Each number is 128 + 24 x the weight over its row's rms, rounded and kept within 0 to 255. Layers, rows and columns count from 0. Numbers have three digits each. The size before them is the row's rms in percent of the matrix's.

# layer 3 MLP down (transposed), 1152x576, rms 0.0381, rows 91-154, columns 504-575
100:127132143111108134130132101097112127147081088132142117079160125109104122141180138155134106153137106106104082105098133103126132100108126148106092124115127168132125127156114144106140116175080118153126086145095123148122
093:160089123133148132144155084108131131079126154115127095100167127156098125133139087131147110185155140139156115151113152133132099130134137134100122133104142143159125148138124153062144106176121133181119145140100156120129
089:091168100112101104141132138142139139130093163125111094116118132108123133118098116093145097108125166112118121122137092088115117099126159124102116144136117125088140138150133161161121155120152120105104173119095135139113
093:135130118110141150114096159093159119071166072137098125124132101139108084106103134119133102111121140116113173100133118113077144070131136120155167163091095129126153085124125135137120106134130106147106097145122139108139
095:145120127139107096138165123133121118097171086124136121183140112127147100132156121111109157115189167119117110116151138129134138147148169166142143065172151108196082103129093142145107143130107166165134149148153137127141
097:110127093118151064121103153142119126113133145124115096139097137105165100091102101141103139132104125129113167073133113109132105105123111128142118098100124136130131149108125147154122162072134108116128150145139108137162
096:143144127102102163087132140145095104113115107159134123144152082115125110129111134160150151113120128177164120105149105073139110142090182148113182152109146150187110139141103116113171125131133141128140128140138098091146
093:119144171113149151116163124135110153129153158160170128151104151091148167128115115131140112141146142067127128122121139091172131119084118128100127133168124140104137135108104097119126127141120160159115156159127177125102
096:130110175093086113174139093117150153138097136152117139163141120127149128137149144096105126129138127130120096075152084099144124153125123112126124122143158126229112127101086121112117132115153160154125127078108142113108
100:130121157134138139168196140088107154100123112142157137129146123151123135102115142113140077119122137147141068154121152088161129141140091143110118146141111117119110138155115100153132115132108123102098140132133163139092
095:118152114166133118150122092100125161096143114127102150143120124152133095084127146118117145083109137073133114167128118083130128097124123177143128107083178100156150145165141087142085130141106143135125126133146172175151
093:100140130136111118123115159120153139040110121145130084141149140134141089091150130135108134134102122151151136107147143168164116143159134120152147114121107117145111130165124103145139149138136139120118126151113093117133
104:133123126140157120084143109129086151128104155102154141112165086162135159148123129127158143076131122122116117149141122157125132144116142129125098144113103115090130173142122122120098143150120154131102125104119121091118
097:146136084163105134134133099152129115137126128107157128146159131132139129167108086158120126084090112110121152126124198135112119107146078140122134102106122132096150105145145111091152136184126132138096068126157163160145
133:112145134097102152123113116101115139136130055101136134122141093167090114129105120140105122127110176152141154156134157141171110101126133103131144154112122086097158132116095119149133103130141139098154073138147153150127
103:094103133183121169135101158139131127080114114133185185138143130107111144161132131101144134096102107124139172166123140130083140136154075116124138100108131086143103111079083119126155140130080136099120085124126115149138
107:121108125118075166104106120115114096131099138136129111074130198144091142138144147153118115152130111135128132123118136091130127154121103127110140130120174094168115121100151148130164130157118091134140132102115131146147
103:105122173120161130149166086108124174149149097129111104106168107116129160115143096119142138143146115128109137134129158157156146135143145099076142109157156132178081126121176125147154106095117094128136097156148135135137
087:165147140092149111120145131150122136143103160143105097107103171108117124148078126128127117125092114152117149086122146114128102116129127141121102111095137134113172140143127128148175128142138109143123168177164127189142
107:107127100168110113125152112135128150134089137119157140109103188157165138133090133138110119071133169166106109120146148129112111129118142144140107121167124124135154137152105100048128097115118126127164124127107130151080
101:150132079126155176149154156122128126117138117113146161110133111108128153122121075163128156115112121146154125096151112133155107133099118116108129093145148137091125146131111146133132150188154140113122095096169100110138
100:102149158127138127132136103144126111142115171135128121114158130100162152156174081109112157133138138151173103152088123131134140158111152133095160101112134154181130102119100119104140123130103129126160088125123104126120
092:101131158129118150073147066114127126160073114080128165148120167121133136152126090129130086113133065088141153119159089125133131107174126097108135134133089138110138152133152155125126117114162087145168131096102131116158
099:096150138145113122136080095148117136099120134109134159156138101107116139159121145146127129117211105094133128157115113118126140129117136119093123145142125160090134155151116106106136147170147128094113123126119130143128
097:158156100150156092101147083117135142109136105113113147128182126173138187116086139141125138136156095135106123124172126101109155137151145107147108117168082127122087124126149143131159099109145134141120123143123130154138
099:140147145202095135192124147138095150144161110164131166115145134141116120152147081135109128127103138106151145147168148130080139104181118141120133129125146132148162083146089141156120129156129126101115119127157108090185
104:076145149133124156132105109145141133138112161097118164104124137131099127158106136104078148151193138129104117093120113132141151128148113144185088118116115091154123127144123119121131161095117136140127124113107063146122
100:141162160149141122167145167141103097167127127143170094145162157114147097166104098113162104091158176096152102121100095061138135123122092118115155148110132117152111150123123111110153106144167152175119116163153131133096
094:115083135138092129127136116116139106166149092142175128104146094124138127139137107089119137116168114105142131142130087139126070095102148144144158123114147115164145110126108120152116157143115105098134093126142131156128
092:120114086118078145137104082109123136128119096121129147122137096146129157138094141116134090148156158104103115109104172128136139152120078171170096131103170134102111121129097152115151142116102132100129138125153146165112
100:125121173146126116142131165106092137172119165131104140119107121116098100157120109153143095164100149160134122135132129128149133130116124138115097184086131086135115124121140096114135152131166101138162109134098110133145
093:112124140127142132130125095130114153144111123120132121104123139178153167133155107127143113177108095125135121141124141121109139160159097135128065148133118107076106120122140132153124097125150126132136068128117118118121
098:078124120145132098117120130143133113171094123111143098085120114076109111150088131132147152093122156178108122091109160142138148138162118133156160144130127107139171115100144149112184156123129120143124104132124111108179
089:102129105117107125140144116134098123095137137089107160142105162109145146141138134093129143154164131112154114165101087119120124117111106146126149109136123108179129104140124155119135135132092116131147168119125099119175
097:110090111140141133112099118115126152153108171082143161149132108107130137160129117109151110116164112092158185157137114134099130139120135122105107188147148095111129155126113136149082129142107116120098153106160126151108
094:122093160112163134116161126154122105132111146124147129114121083097137136164186087148135169167154104131136082088149136090128125122056170167129083138130115083116123122160144132171126137130104121164147105081122110176103
088:141122120114127133135102123157131149126158113146148156144110112130172124127151088125099126125145101103166093116107108099156127117167110122119126091129128127087139132124097150132105112099154146142159151155095056136118
103:109151118157143126127079130120109114099129123092129163106094145127117113138095138133118177133123132109125131116123141141127110124149137160136190131087159076127167125133119099177120118094102094113154116096143125111168
112:139148157140138133139143127112143100067132116095104156143097155107095110156189106140135132121152105135131122162136111131124128116173102152111122114115138167213121207117129092110131126174132132140139118089112103127170
099:107150132149116147123135134170163109129112178122125122104117115166151127102145154162137171127103125161149124084159124119102083108106081130114103116139133186112113174115089123135156144131111080118130119077119138102119
099:113132100146105115124144105145138115085146118110114091131118144115154121105110111135148075152095135091106134121093090161129117139102152126120128126136132136065161150153154187108130151144138162130106134147119124183129
103:146131150143120146128164160154153122120124086119136127157147132102122102118146074136134134118092151130131153108133154110122146099120113168170135136139165063153092084116104174119159135146084118107112111140168105117162
108:123115132118139126122116126145155136159089120181102118177123111153123148080096113135129098116102135125126166131140134146092144128116118097088127102134117141144143072145113142148128127145117192120121154147103135145102
096:103127164168097135127157125111097165130126118119135115117119148175100091156167162112154126136123149130136123137106160153179138129144145156163135112121147087180182095159083132111177144131129152121112091106147138159108
095:151111122113137154120145132141095147168067139155123140123125106139159142166113119145122103106161083100153080158136135101133150140116126107136128143119145160140098140147183124154143126143180136132114155130129121130079
091:152129127144155100142109097129141149106118150122089146114102140133133126123129098096118106112102150098134126135149131163110126149157104106132114143094103117111165112142143173142110180121148109144122095132087103156129
101:163161123080116120153147133136125119104119147147141143156140129160129130163141126109104155144098128114084145131069113147169120143132122172186124135105164102179133130150172122147096083147117104102133130108129136103084
110:092147111134114097158161136133128113115115156117089171120127084081132139164111136137100148112142135048170139170088087107139143133155101140093121146139127182124131135116113132145115159164141145149093132115103122136136
098:158121153094140101109117115115083151140141164128120145104157159104151154131178114123117093130182117110159117146141154116155167144101128087110090111163106159128097097086136108151096167100127136187145170088163131117126
094:176156119115159136120147107116101114111142110140090117097107152123131106112112117162129101125086136114121141115123114161135146127143097140098143158102165148150142122103145134090132106080163142094105142127087151170079
103:068157117074121083110094143150151107145153109086150064117125150145142107173138121088099105115144123089175098096126113107089133134112132138131163107127135143147137146118106109171126133081142116146146121072163093102101
090:136178133132106139117097154158125110135161153097109101111144112146125091114150136151089134107124094139106162099136153111108132148076152136130105124135122208210158142111106118113167177135135073141122159095186073088167
091:142127104119104138076125135137104144145149126124119130141139145121153126122133151097128114115100118127072133083139117116105137127138119160163122132177107147110122154126109119135114145105122099116152102147115121145126
104:170141176101115110111102097138116156132154126087121147166147095154157174136160153152148130132148138103106127116092150142129121115144106122127144132127119116149173092117126162109155122138146153143108111154178127136134
098:164137130141136149119173108103126118194075161178132102143132141096119133123091122088173135151134124121135078155107098141143143118140156177141105164121132114158109146135103100083144106109093108102099098174141104143102
099:111126147128141143109183098118124142135137142155131156125169117127107102123154145118139081115128129141125100133129129115128153143106155122101127136075128132167097158141106132123158125142152122101185155145131130105096
092:118088127135137114117146125172095105117072139133148129126112157161146120122111105128150160101109133116108142097124133109101113104101108130129120127133110162095149102188141164150111135160191082119176150109158154109159
097:166133095082133143111181136146139128121157127147154143091115136114149112143134106141164122144092114117080156082135161113129147107108101169128123198147103147170136140139109148108087094164106110155150110184146125107102
091:142161163129109127127124121116137139125144134104127183140124111128137127117118166134164142132172146117117146149142122131100135178098093107126079098141148107147107145117096121103119179107166132133085180126156126109120
096:153095119145159161103157128118151138149142113168106132131137151160105176113107102123126146144156163112139069152114099081136114120141125145150155097149140165115108144094157099132181115100083137144059156179146130126137
098:098135099145194142111124114097130164095134133124150109157134143151137143132100125109110111148140124144129145188146093117112133149107137136157117120117139057140117105129115152147118179118142131143131121156128148141120
096:101090118173120130164117050068129115153106147109095106152155174141133120122164127142152164132119110103126150102114147109156172121150105159098115168134088086117122130162176147125146121152118133152098093101109125155147
102:104126196135139137148109158138126109148130086143130097101136149094102120152142113123146156138138134157139147169108155141162120144161114131122103143113147108158124090136137121132118117151146140146134104109148097130109
089:119086140081132131143131144088142092125139116107148126120156169129131137140129155151157118155172123161118165113121172094174106189151123157157117117152071080115148118119149155175104149128099111104122146115106099139151
# layer 3 MLP gate, 1152x576, rms 0.0426, rows 92-155, columns 504-575
098:120114140109110126119146127121140157151182113122192135153167135109091130116137154117118134181118140124141091108176145139138150090124120107138136128134123091138139170142075176166122123188128147110065096149112136147158
099:146127132151154156121163133161130110140102128095110171143136120121165155113131139069152146127133179121118132140136118102080084152118132140144121093180175132115121103124138099107096132143134129088126157157125122096149
089:136152174125135104153121106150135125109140123140123141082111122121154179141123104107110156124174117108113113119171163094080112149116129111156117110110145104108107123115134138102148165157133135154153105125172139128116
092:147133131091145138139130143090105126139121111149130150153104148087114147111128119146124133114127106128113109105157103110122109152131147149177133133154137081125100141112084103112133096114138139153111154140144156120098
093:116120079134136108172117132133122145128145136129117110139130135114112086128166083152123133153121121154119104163137102140117084125098113090133118098122140120131099191118147158137119136123098124109187128129121131127144
104:117137115140151120120132119133139146151156111113168150110174122112139155126121086127143112113131124164103147160119089138130154138077128141097139138132110150127154087142088133147105142106141109111146110123135101144112
096:162125093104124111160150109078136120105158074158138100138142148147155158110106075088091135139163146123104118125130147123123109133117114153137138086124163140115138117165154145075126111182104135137121136131142116098171
099:166119161142102127105144124126163125131173136099118122107129073120098142143129144123151165136130148112108165134123121104134151126150122125171157133156145094130163104131096125140119094155159132116107139134144115073136
102:161104157136136147131134109153125120113138121141099145136148133157119111114159135124077095078146141128112085143125161056193135110149126140132151123159159119101133104152152120109131154148134104147118203092141155133123
102:187091159119125116143145102049106183122113169102130168128128114114124081136134095143152127137131161081131126130151113097094157107134103145136137149153118075157154128169136126151147052126109131128083132135118191143130
082:095106137112162112142122134121156085117109134142127093080102128146144096146102178185135123132145126085118124132120114142135146107168121140131146158122107098120159133182150119117158132122117107139085165163095133075109
097:113123122138079093143116121087129124189137088125146126124137111125103135109148134101134118160150178161115147146134090096105049115098147133130139145151119121131146137133122090099129112124120113147137150158174109187167
095:139062155133074129121123109099151108158155128108135128129123102149092166145169124123151138132182134087085108121116073084115133134141112183151133129181161122130140074120115115128076148114140139096060135159121139157102
124:163120131138109082149167159106065111131130131130132161147177131115102120127141115133137129151157125153150111144173126121174155123151131139128136118142140120152118141103144135131079145127091163129115122127141099142142
103:142102113138080070093171140127142122133137140113099130116119128099146153099158087132123140087164063146146098124162139093116141153142143140133143101109152100131101163157190158127125109106140141104087154148153108133155
106:103151107105119143113140122137090148165132083075101120136100150118115102148131162164160145110129121152156151123100111151120138149139096121103118107118118154157125117140117086085091067133124105111107164120137156166110
105:149102120116084147075118114174099122129129124156128132104128128117146160108137113156149118119125123087138148116122116113080112095144081109135162120110122152118154114135119158105108132156119189107123119103100146139112
092:161127165151063129104118116116141159098127108104133127128138128089097176129126133155157147173116137129137139107107097133119088133143079116094120086102151107136135132150131166101129102175108149118128178094118128132123
109:144113123115126124123126149091118095109198154104141124143180091121118131107162152121117175163126123120120163121130138139152128156135107120123106148094095125133117079095127128145163108134113080122088158155133133063152
103:123121110132122127116132145134123130132124141114155146094102082134097114127142059125176140140142136129134102094160114101152133114160133118101129133131156098132082146152114167136102116135100115108133138093153105105145
100:159163145139124124143162151087114157128121107137150120135120142097110150077167166133091124130126135134079134109180135098151093124094116132110128134140135094120108139128175136140097194155079109148126143177174127149145
091:102136114139099148113151112143151133118153122059107129128076154127104154126149113093138122131125141109158136149149120097150145100151133159132096122155083127106101155153139156126099094139143117137134152146144175116156
096:112138139144097118173094111149117121135117140136164158156175134119134151147093159122109134115142128102128140111096134103137150099126132121129109154145138175100124137095159121109110133161124132105123135134140135131152
092:078160164144117139117123089126122134109140115146068106139138105097162137118085093130157202195139127102150159166087088113155157105096098157096162132136126148167132123110155163091134142170108147124112136115156136092151
099:067152115126136176135146158103164128143105119090132105103163118115188105135107113146167113140141124139164119136088109126150143084115152168113123176115178124168151095124116088130128130150151112108162100151112126157123
105:071122107157101135148125144107096168173144095133147114118132092134153110127190141157111124099140152120072129126182108120154116115128115155082126128126135121148121131125126112132123151166139121126153119089148134142115
103:148071142162103134099141129104145131122110115098088137118137110143130112112156111117144147135145103140143138147190104162138101113166134130161130083126167113129122117098097135150105132127153124111117139119141130120134
096:151109120143093134105134115132120123098162119092153125115132099117127139143126104128134098111158122143139130156121114146161117122126151160118155097087131108153165101110111118137156139130095120127129121124134101111162
092:137114122141153135080148112114119102127139126116156137135092135124137129154104114126140134116091142140152096082111159107128145125110116143133148108143130105111115159124100104142168141156120140152123152130131150109121
104:125149123114132125103116147106151124126155105161135065134102126092132087115148134080139112153128096116108111114085149097113132088130113176139115093101129180139144184148110119078148086142170101116163081106107109106121
095:142116138116129107136172081127157139130135102138206104143180110122092166111107099116083144153126143149140134148119157117090128084131108088133108117116106151127121154132124080123116155158126123079157090130122184121135
101:163106099108076145133130171112106136116139136138133168168135118132150164117162122139128139149133127118165057174114063094109125135128150153149156148170137131122104154114072117148138102114099138147078118149140090159083
083:125121154106113176136098138137146151167076117119106123121126131142134144150111125178105139108122059139126154089154171120160162164144134128094145121119148083106131157127146110147155171120161100146146089096140158105114
098:124136141156156115167102120134139179175120111064146167102134100119138154154111085137143103125187138105104130141102115085106135129132132144126113136123096123129130153140162150125099132165091132159123146115167124156131
092:135143110123068129125124133123154111097135106125116129137156102157113101132136127148181111100153097147120147169158091138139058141138115108123177122147153098167130152142150112122121133129154165137069137130166128097164
080:095124106144130117126158075145179082112108120132125170145094133128103095147119099160138136088138152103131125147140143110119139115117114126138167119158081130118136147150090148092105108131161127167117116122097178102128
103:092173134088128163149137079185135138105147093151122113156149125091131104160122102139092084133111089143109097139107134132132174168133134128152127149141070137142096174175130117100168129146126134134101121140092119137149
111:152137123156107085138098105112164124131153090107166115173127117094150137120140124094144138140122139131120105075148136145126073121137126126121152106129171118115136126153117117126075093102147120086118130084115076155165
115:112136146156088172144142135155131114136098146108106110111098114168135135094123151154120130123126111149139113093166104139106063144137082136132123086107139130107121159105163100154151155096107124124166136074139105124122
101:169137125123165118082122128174147139114141148138154117127148152124147152094094130122144100124096103135135143121144177120156136101113151152120126125125131144093082134120128168176110190185072137140147106178127123123102
111:119137104085153113138129119153104169118134101105108153142138154117126135116111161093132151136136123121087100123136110104121121141103146137124135101112128169137169123152148081100102107139150159134142163102123127120096
102:147157124114118118161142127101136115123155106137159160166122142084127135131161095110161140149169107120126105102137106108132153156101134130101119130134154136138173134121104127113054151136161102163136095144149146087164
096:143158149139115078143101093138153112120130101111120144152130136095129150125157152127069137140112147150082072088117143131157074144091140180115076111116131145136146165143179140108164141121121122160132102116175092125152
096:123133121145132095107128108159142132092156130078118103118134151105099132076136155117134128178105149146091164098135098149120126126155140173118146128115106114119145091085099129137091148129110129147148084130128103153185
088:119107164115099165146167140125117135190163116148138119169176123084111106143140144133149145144132098113166126159109149123130129139095122146111073097142132146125109111155111101138168134159115141139092113146117131100169
098:123172168138151130122149151135096142156148115120119126106134144147093170163143126121161105096128148115134119154119112121128129152147109084169161135134105153167105159137113106064101135145104161106126140129176139120099
101:123129144173164132108162134131134115109125144086168117103114130118156131099107123137138090138121088178132096061148135110131107128098147168127105130112121060159143123125168148110132129082125132118128147068136157118123
098:199123108099152092131184179180096171104101129123166137127103147118115120124145107117169152112167137134198109110173144082128165153098145128109142100162140109145151117138107109159111122157131144112098163118139160125162
095:127169142163140103118109110123122135155133088102160160178150118090111130127145154155105175115139091114132109114132135094143129154123140095081110123144119096148075117173138104157156103128152108153120162098146136095158
100:107114110164119132111113121107147147106120095157126144113127092132134150076125121169136169119107171153114149128195093121142105119152099108151137127141121125118096075092159131122099141190089144129096136181093139094110
091:129138175142145115133125129115157130092142079121127130140137127091102148114151142152140149124149131124135127120131153100129107117149111163145104108130151096117093082153130112135092128166144127138111127135116149131136
097:120114162129104130164129153126156108158107099146169131154160147121108128115106115118104124100146139094134136151117121156107140156144077079099167057133101127169135144116098099129084127181148116116116149142125135133108
102:141145137109156104119152127127123113125100158147146103123123128086135128129136128121107092137164095161101067148131119129155073168110135141087140124134101106135122129142206118111137147156137133149111107136191150128121
094:134140115126128158135089136080152155136089157153138127056109093114132112141113094131144132175107156113143073132122148115080138119135139119147112174132142136105129139139101139138100104118105141133130103132130147144124
108:186145062106163114150099146132115171134131091112169159140175154109147143103156144075130133163130122183078135075156149130146087128121121138122140083128110110139127112142140129166133113159115113132117087158129107099117
090:126159114133099097106131106116139124123125111120126105123122126085103107150134094133112113127145124168092093143134151122102160117147104122129157126154125090095142125085095082122112087119157140107101141129172102127135
104:142109098104121095106102159116081130116151126121122150159156169116126147111112146092133172134154156127092130116135112139135103129141189134161128118153123139131126130137149108155114120150118145064116183158137116124150
092:147153135119112145097140156117112115046136073162138149109128131081120120145146126142151110166139121130120112128114126108143122110162158119141081146135168101120134092125139116102097113101143113141085129163138132151141
098:118117104122094162090131183105141130142126137116123115085131091157136114180102093128124159128113122082098122087156138124066131147140136133145096098086110154151158166120117143128122135105091103109133120129123150088118
096:133137140116084117128142112167132105123127135112078139154153085088123096139149146130124125141165131156137103127101131108171143138114137144122122152174107156112095136108146133097155134168106117144120102109125123097137
095:108072089176102114152080118107132129123118120121104156119104129159179135117151162092093142116147164135121127121090112107134141115130158092094148109146105116152163084126139130147118156162129126161123132172119133144123
106:155129111159136118131150158113122138124130107076140109112157092137197166097128108079147130160142164111109128167132092079132108134111133112143129087175169117132141128157115158114149099139161125096135120155164132126131
088:159153115101164142136150118090132118135131110171141066121129142070098132115125138084100111142117148134106137081102125095156156128117146150116123084152128084118113128150146144132106122152125125127126121133100101147151
102:142149124120130125152132125149103158115144152142133073170148117119115119105128162118139135128104091159106137171088132141134138157136119143119117158095109133132122110126159112132127184109133126154118101106127107127135
# layer 3 MLP up, 1152x576, rms 0.0404, rows 92-155, columns 504-575
099:120090153116090114120094114148163122133118121140135180141138167151118115140128153137164095153115086127119145126109163161122168121129083106117103152137095101115131119115111148118134092142130115111123086153105084109132
090:141115165089105110129096110109098157141155105142144167134113106120098120174153103120126094115120130130094126154135135120115159115107130167107124147073099134116130141098166133076094095151127130150152130121134139181103
088:102128156141102142114118101169176073127121167175145137128070129146186093105102086140148087119108068113116100073176125098095122114140165153109145157102085130119117089096154186103137108124170115154146126099121142138162
090:128138109159130162126174148144164105089137107120112108141121090149161106142171114101149143133143138112125087147134110125152141103127102115112124059154156099137150132156132119125120125174117134122140100136141101165146
098:146118130085145129151170108099128112126102092150125141111128183110129115127157096053121140145143136142158095095119114109151151125114122101126127094116101104140126118151088096170149109172157186100121123075117140083121
103:151129074146123144118153077147100147125156103143126127117194104134131144088156134130138160161140107158085136123148148121133125124093128124092159130140149125151094086166134152148109189121117126110139131125176107161161
098:117119105126155165111142105116161129059103125137131108173125132130135147122103093104156165140154133139083146160117151137102104127105073123126116134124153128114147140135153173099140161133120097149111135156121136155111
102:108123166108119094219150125147096125103094116123161160167151155127155156124150130144089139092140177159158112116116117131123163079117171161079124131136142139117115138119151127087119113096142110171129142102140143119130
102:143111155175081096117122149163130130067125133099169138173124097124154082142108089120156112126115125111114122125119155138133113138100126141152108144119104125132156129124147114128140141151145118168120079139108054112135
099:151147135149085119142133139084136138120100115117114130119140103115187149112154139105158151144187114111173118149152066083127136146161055102157137110163152085135135127133108105148142084101114143151157129155153147110102
102:152101118168142122157124105171122112179110129103117170099065165127158153148125137081141142148120151150089103099122117103111166138109132148116113109119157166126134135062130173087117117142127128126155090116154125125162
098:139152135093161107104082119158182166089086170120141128105107131110131087134143135150162103132095128138158144105137143136086164140112143121151085128091105113115158133127136127160113140127121075099114100127130078132097
097:153153108189076130131117132112149096116164117080135158120143097155147083131168110121112124120145098079136110126142140138051085153088074169120184130136150077092151105130132120146144117127152101120086111127129063132102
120:123139135124127149114105116133144134117178084112135154082126131137160161175105100134110101120120130146139143185149151131126121135082184126137141162123134109090146158093082103126113110155149121101118097145163159158122
102:138075108174129127112108097089109123092141161121127114154132117163087191101145172139128138166083116132098097134149162123113109094081171077106117104118138175106163100077150144156146162097116107151171098134087108151122
105:097107163177129129135163116145083136165135116125101122094157134115120142092091122176139105101121088132087141156118129138145110181128105202103124110144156121112096105135153113111104111114111151110142079136154127133138
107:112176088169110137142128129135128171131128082130126122099148159130143129120092084118143102210127124115151165138146131135084141109140112090150153111137167142141125140136112150111135131126142151085105118102087154150176
084:150105115134086108098107075133130128095128157126131141104127120123100157173066112158112142144107139155103156077089100133156093142138061084075119109109111147142144091178145164104136117129133143114145186162101118150119
105:154147101156134109123115134148144133137127146151123136104167115146136119131143151150120141122128091137140147107131129157096116122176139117126153151106105092123136108118157143132100113111192110144112137121111122148139
102:151144123137134138091122184109124112133112135144130140115148146129158129111140169151125149137124097137131130176136118100132128159105111108116101110119143148100143183101143111130138110125119089154149095116119171132132
099:130151208125084139128145127114103176170107103100137122111125144137124177132116138135108141085136160140119079170107109120141126110139135188094153134142101156150090125115182128126101173134105131106146200189180140164117
091:106143137133135109055113110124181169164149168118164105165075156164181110133151124102178087167149092146129156113136139111155139143145140134119075110137086112134116094088113146141140097155153129125172131147111142117172
099:126122119156159147130120145093143141113117126149146139129108093111121098121173102143139143139159106126124145129111100152120154180108172121109129130132138130168149142120120133177136138124116123096142129078125114149128
098:130151108120173134132123137128127143149122151091106150111123152104135161089072151124122171142125094160115176136131117116127165104087111153148088125135112136095120120090117126124113159107125116128140119121121141130136
104:097174135143174174124109140118126072150126135155161111130146152121149116147144084130158114154148079108122156132132117118073144109122150100114164144130161147173147083139108137174131139171129120101106139158127108122155
104:139153142064107095118130138138148141123101160094117177148116121125124143108109126091107209157094131125123137102107117117101103116142118101150097114106157160146145157148116102097155120098135111149092151104148104123166
100:113130123158115145135136086092111153139117141177106145134121108134173124150102142112146167085143098093149116129114122129115123144152107094136114125124137096142117088145155102114117124161167141079087154168076112107135
090:157147122109121098092124138132100106139147109101146159151112114107123122116165127123120136100187132158133097112136105122122140177120147130096138099143092089132127188180125090154097131101080099104112124140143094138134
094:157129123134078184151136073091152145119181119145122109121100107150106120083158125154091116091141160105102094142117148135119145118161095128139138163148140138144107136107136139086123129121157125135119127116144138163146
100:098126110129149143124119126122121155132114134167136133149129124125148151157189149154135135128121118115085136106125142054099088117143122121147079131126142105140125155137110128120138141139121138142147095117125152151136
098:120119143112108145095133136127125156140158114124142110157182085144129144098132100167097119112105092113140136149108129159091109120140105092142149140127140126138133129133137141110141169167147159117153062123120128131142
098:093093121116133144153108123148107125099166130148084144132049124136099130072154156135106138166159122107123155123155142173147123178125118078136134100126130123134118143117151125142142134166099172149115153168117142154136
093:163153160132152115114116141207115092134152120144132139120143147180142113145132115175127108122073119116118156129156190149110138125111164128124113137120136147092117172145125102124118134110142101099072136132110145095091
101:108130144139112120127091154108149111085120157133117131153109120108074047124131171099126162108083129130153183097120139171129125175131173128113151142141126136140103120114091089128146128107135090133157116158130154149109
087:128149133165138149133128129135113126121101138108107119119130093105107158132172132111130135156137133117123137105156146095121138121098155183158130121139109106135119147132130137154131157170081136134103107079092104138116
094:134142155136155108136169133173149132128167149113139117126102112127110108175121122157119149126115116179123134111133144155166135135119161133134113100169143139114131139132123118088142165153138099143149118113131130131102
103:130088154134127153138118128155062090138090118135120100132116120142108160128158120155115144130099123119161147123131150159072066082130121139099126125123117191121113145138119106107142145143148120160128143114128126158097
110:145151154173156146116126150162130087153093124068137145094083136107139108166169136157101119117151139113166093110127107121140130151144158165096120120116134147132132153094142125129119108151133080137176157119163144105138
114:119112176095129127104151118103072174113123120136149147125143120090153134146099161064141091111143141141106145166098146120187074110178186141142149181100153060124119098133154099101136126121121110097124120160153135131124
101:150081151146126203102085130133148119132147106150082158140144130119179147139094092141105109145128136081109106139102070134132132141142143182138180111167117111165128126139143131110136133138109152122127117141166135082107
103:079110099121116161128142137144101133113129162147092116126082131123105161161148157134118111140137135124133113140138093133186157132139123125159135110121096143144140141127087160121135186131112131158108125119117091173135
102:122093096100127137133134134156140144148108132171131111196183162140113179070132139114117101140103112119149171133133145151106104122145097108111127123156111152128167112169121128119098139136125136152112119157101162130112
099:123123134128096082150115136148101111126117135105138141179102173118125103199167160151154100173125128134136120096134102136152104140085112150136097102146131154171132113137082145117163119071140156157152100082110112121104
097:113155159124186142087121103166137124130130163150131117131172183115116138127127183151097087123092137110095107099139171114140188117109121114126100137146100120110131139160143153161136178117158154140093125143148081140143
084:121137140148141124124141091162139156157122132141104085130123157120124105153130104138110087164095098146093100139168163171129152126119135129119071105098129107117103112160123158151165145135151121142149087104127153105149
099:110133109151139111173154189157103090132128088131146099086156097067115123125121110111139189146108141099148174167189107139104110125129105125136167138164126117127088119145148111140085129151114136113077149102121139130146
107:117132119124127157132168126129082117150111106139132128122152137144134128166129131135108148140120158084138113138180119134118130101131141111096156153159121105119123138134117107111116101115125128130101138121108127096161
096:151127174136072120150101093107118126099161133107133131122117106094127104148103136121141157135107164117161111118160133155145130111129140147109114133141127133126107176150184126115135139125107079070138140134134142141114
088:145110166168161107117135114133114129130103106101118168150105167117069135172146125167110118079113094166171101111148158159141110164137121144094141168103106121111080152135121094144161123116123100121094133130130162120104
102:157131097157132075139120144155140143106153125133143172073111113101159106135111134112139125100128094131173096123119108108159130131093107140127109108125115106092166143111152166127114139166121140148110108130112103151146
083:117122121133119129133120120169124134163131141083133146129085083130136132088159131148138100167132157155109147123085130095144153171087163121097101135182112180169171152134119157134168174125125137147145144101145090126169
096:160130119100108133072147131112095144088114131180112140123124108134132122125115155124147140101150131112124107126148140118129102076089121168177105151163130123118116151096140142103149123100134151104136139142125122135124
104:164146177099157117109116119150092142100120111127077080153136110123158131114125131126064097177136129157106101124116153121112114131122123159084145085131141159125152158129126165120117147135147142127112099122159158152130
094:131117149132090158182133115166183108117148125135117127105112105151159081108154133154139147101132118074161099088088136085093126122133120146102109144128101139158147064100130134145124112156101123141116166068158198152123
114:116120091118117154115141138109114142122103125127121145120175156102160141131141117095144098130129149154122122100126163103115124127128110139124141088134168126156097132172192128131130096163101091092134135134151156096101
083:128109110113129108095143109131184114104062124155174107134080124146160131102119102129132147129122163103124156150127141113123107095139129077122131121101148127114130081161107121162125130141202125137128117127146181120118
106:151144171126157145131127171069138141152118101109139149136144137106081136187124136094111144125109146124116144118088143152150105161122132150151128128130148166101160106164129099106149110113127103077114131122161152127074
086:147127124133140133139112127152129143165107156117143132159128063138113112168188164122130112139150155117129134140133103111100128181087088129104137101150101136174120122138060145134169150145105161137134169111126114097133
099:118081143109089057122111141120130115142135147149125110108127143178132131162102081129147127144128089074131079099114122123081133122115101120116103110126120123125144114123152134104119117138124144121120117146139132108098
096:151143117112183146126111122113131139127144106144128123115134135108098093142132098145122146102128111161117109111100139157175158127097173182119113127128157124104134128110198132086149145136145094124121059118062081133175
093:132095141158156121164128123100168150133159110135150108095105126175116080185088120109126134197138140086134123126113133124118166085138096113143111127153140164152120105140105151109142131156162116121149131144150121111097
104:158115112172139140166151110111160132113151176137121094136131156143138122105114148120118117175096122132136127107157144142167149107162134110138130117098133159137106057143111111142116154129117107104148102173104173105120
083:092064147145071105091128171119118125181116134105110174137125091146115124120191137142164141109146145126147084134189108132120075144117123151144113125142117101133125106104130095159153107090126125133131142118122099095113
101:146142140157155133132118123086089153119174122152134104103106130138142127110108136111133140126114127128081110148132162111117101134134132113096115129100126151105131148155111132103110133132161105130137152124150169127089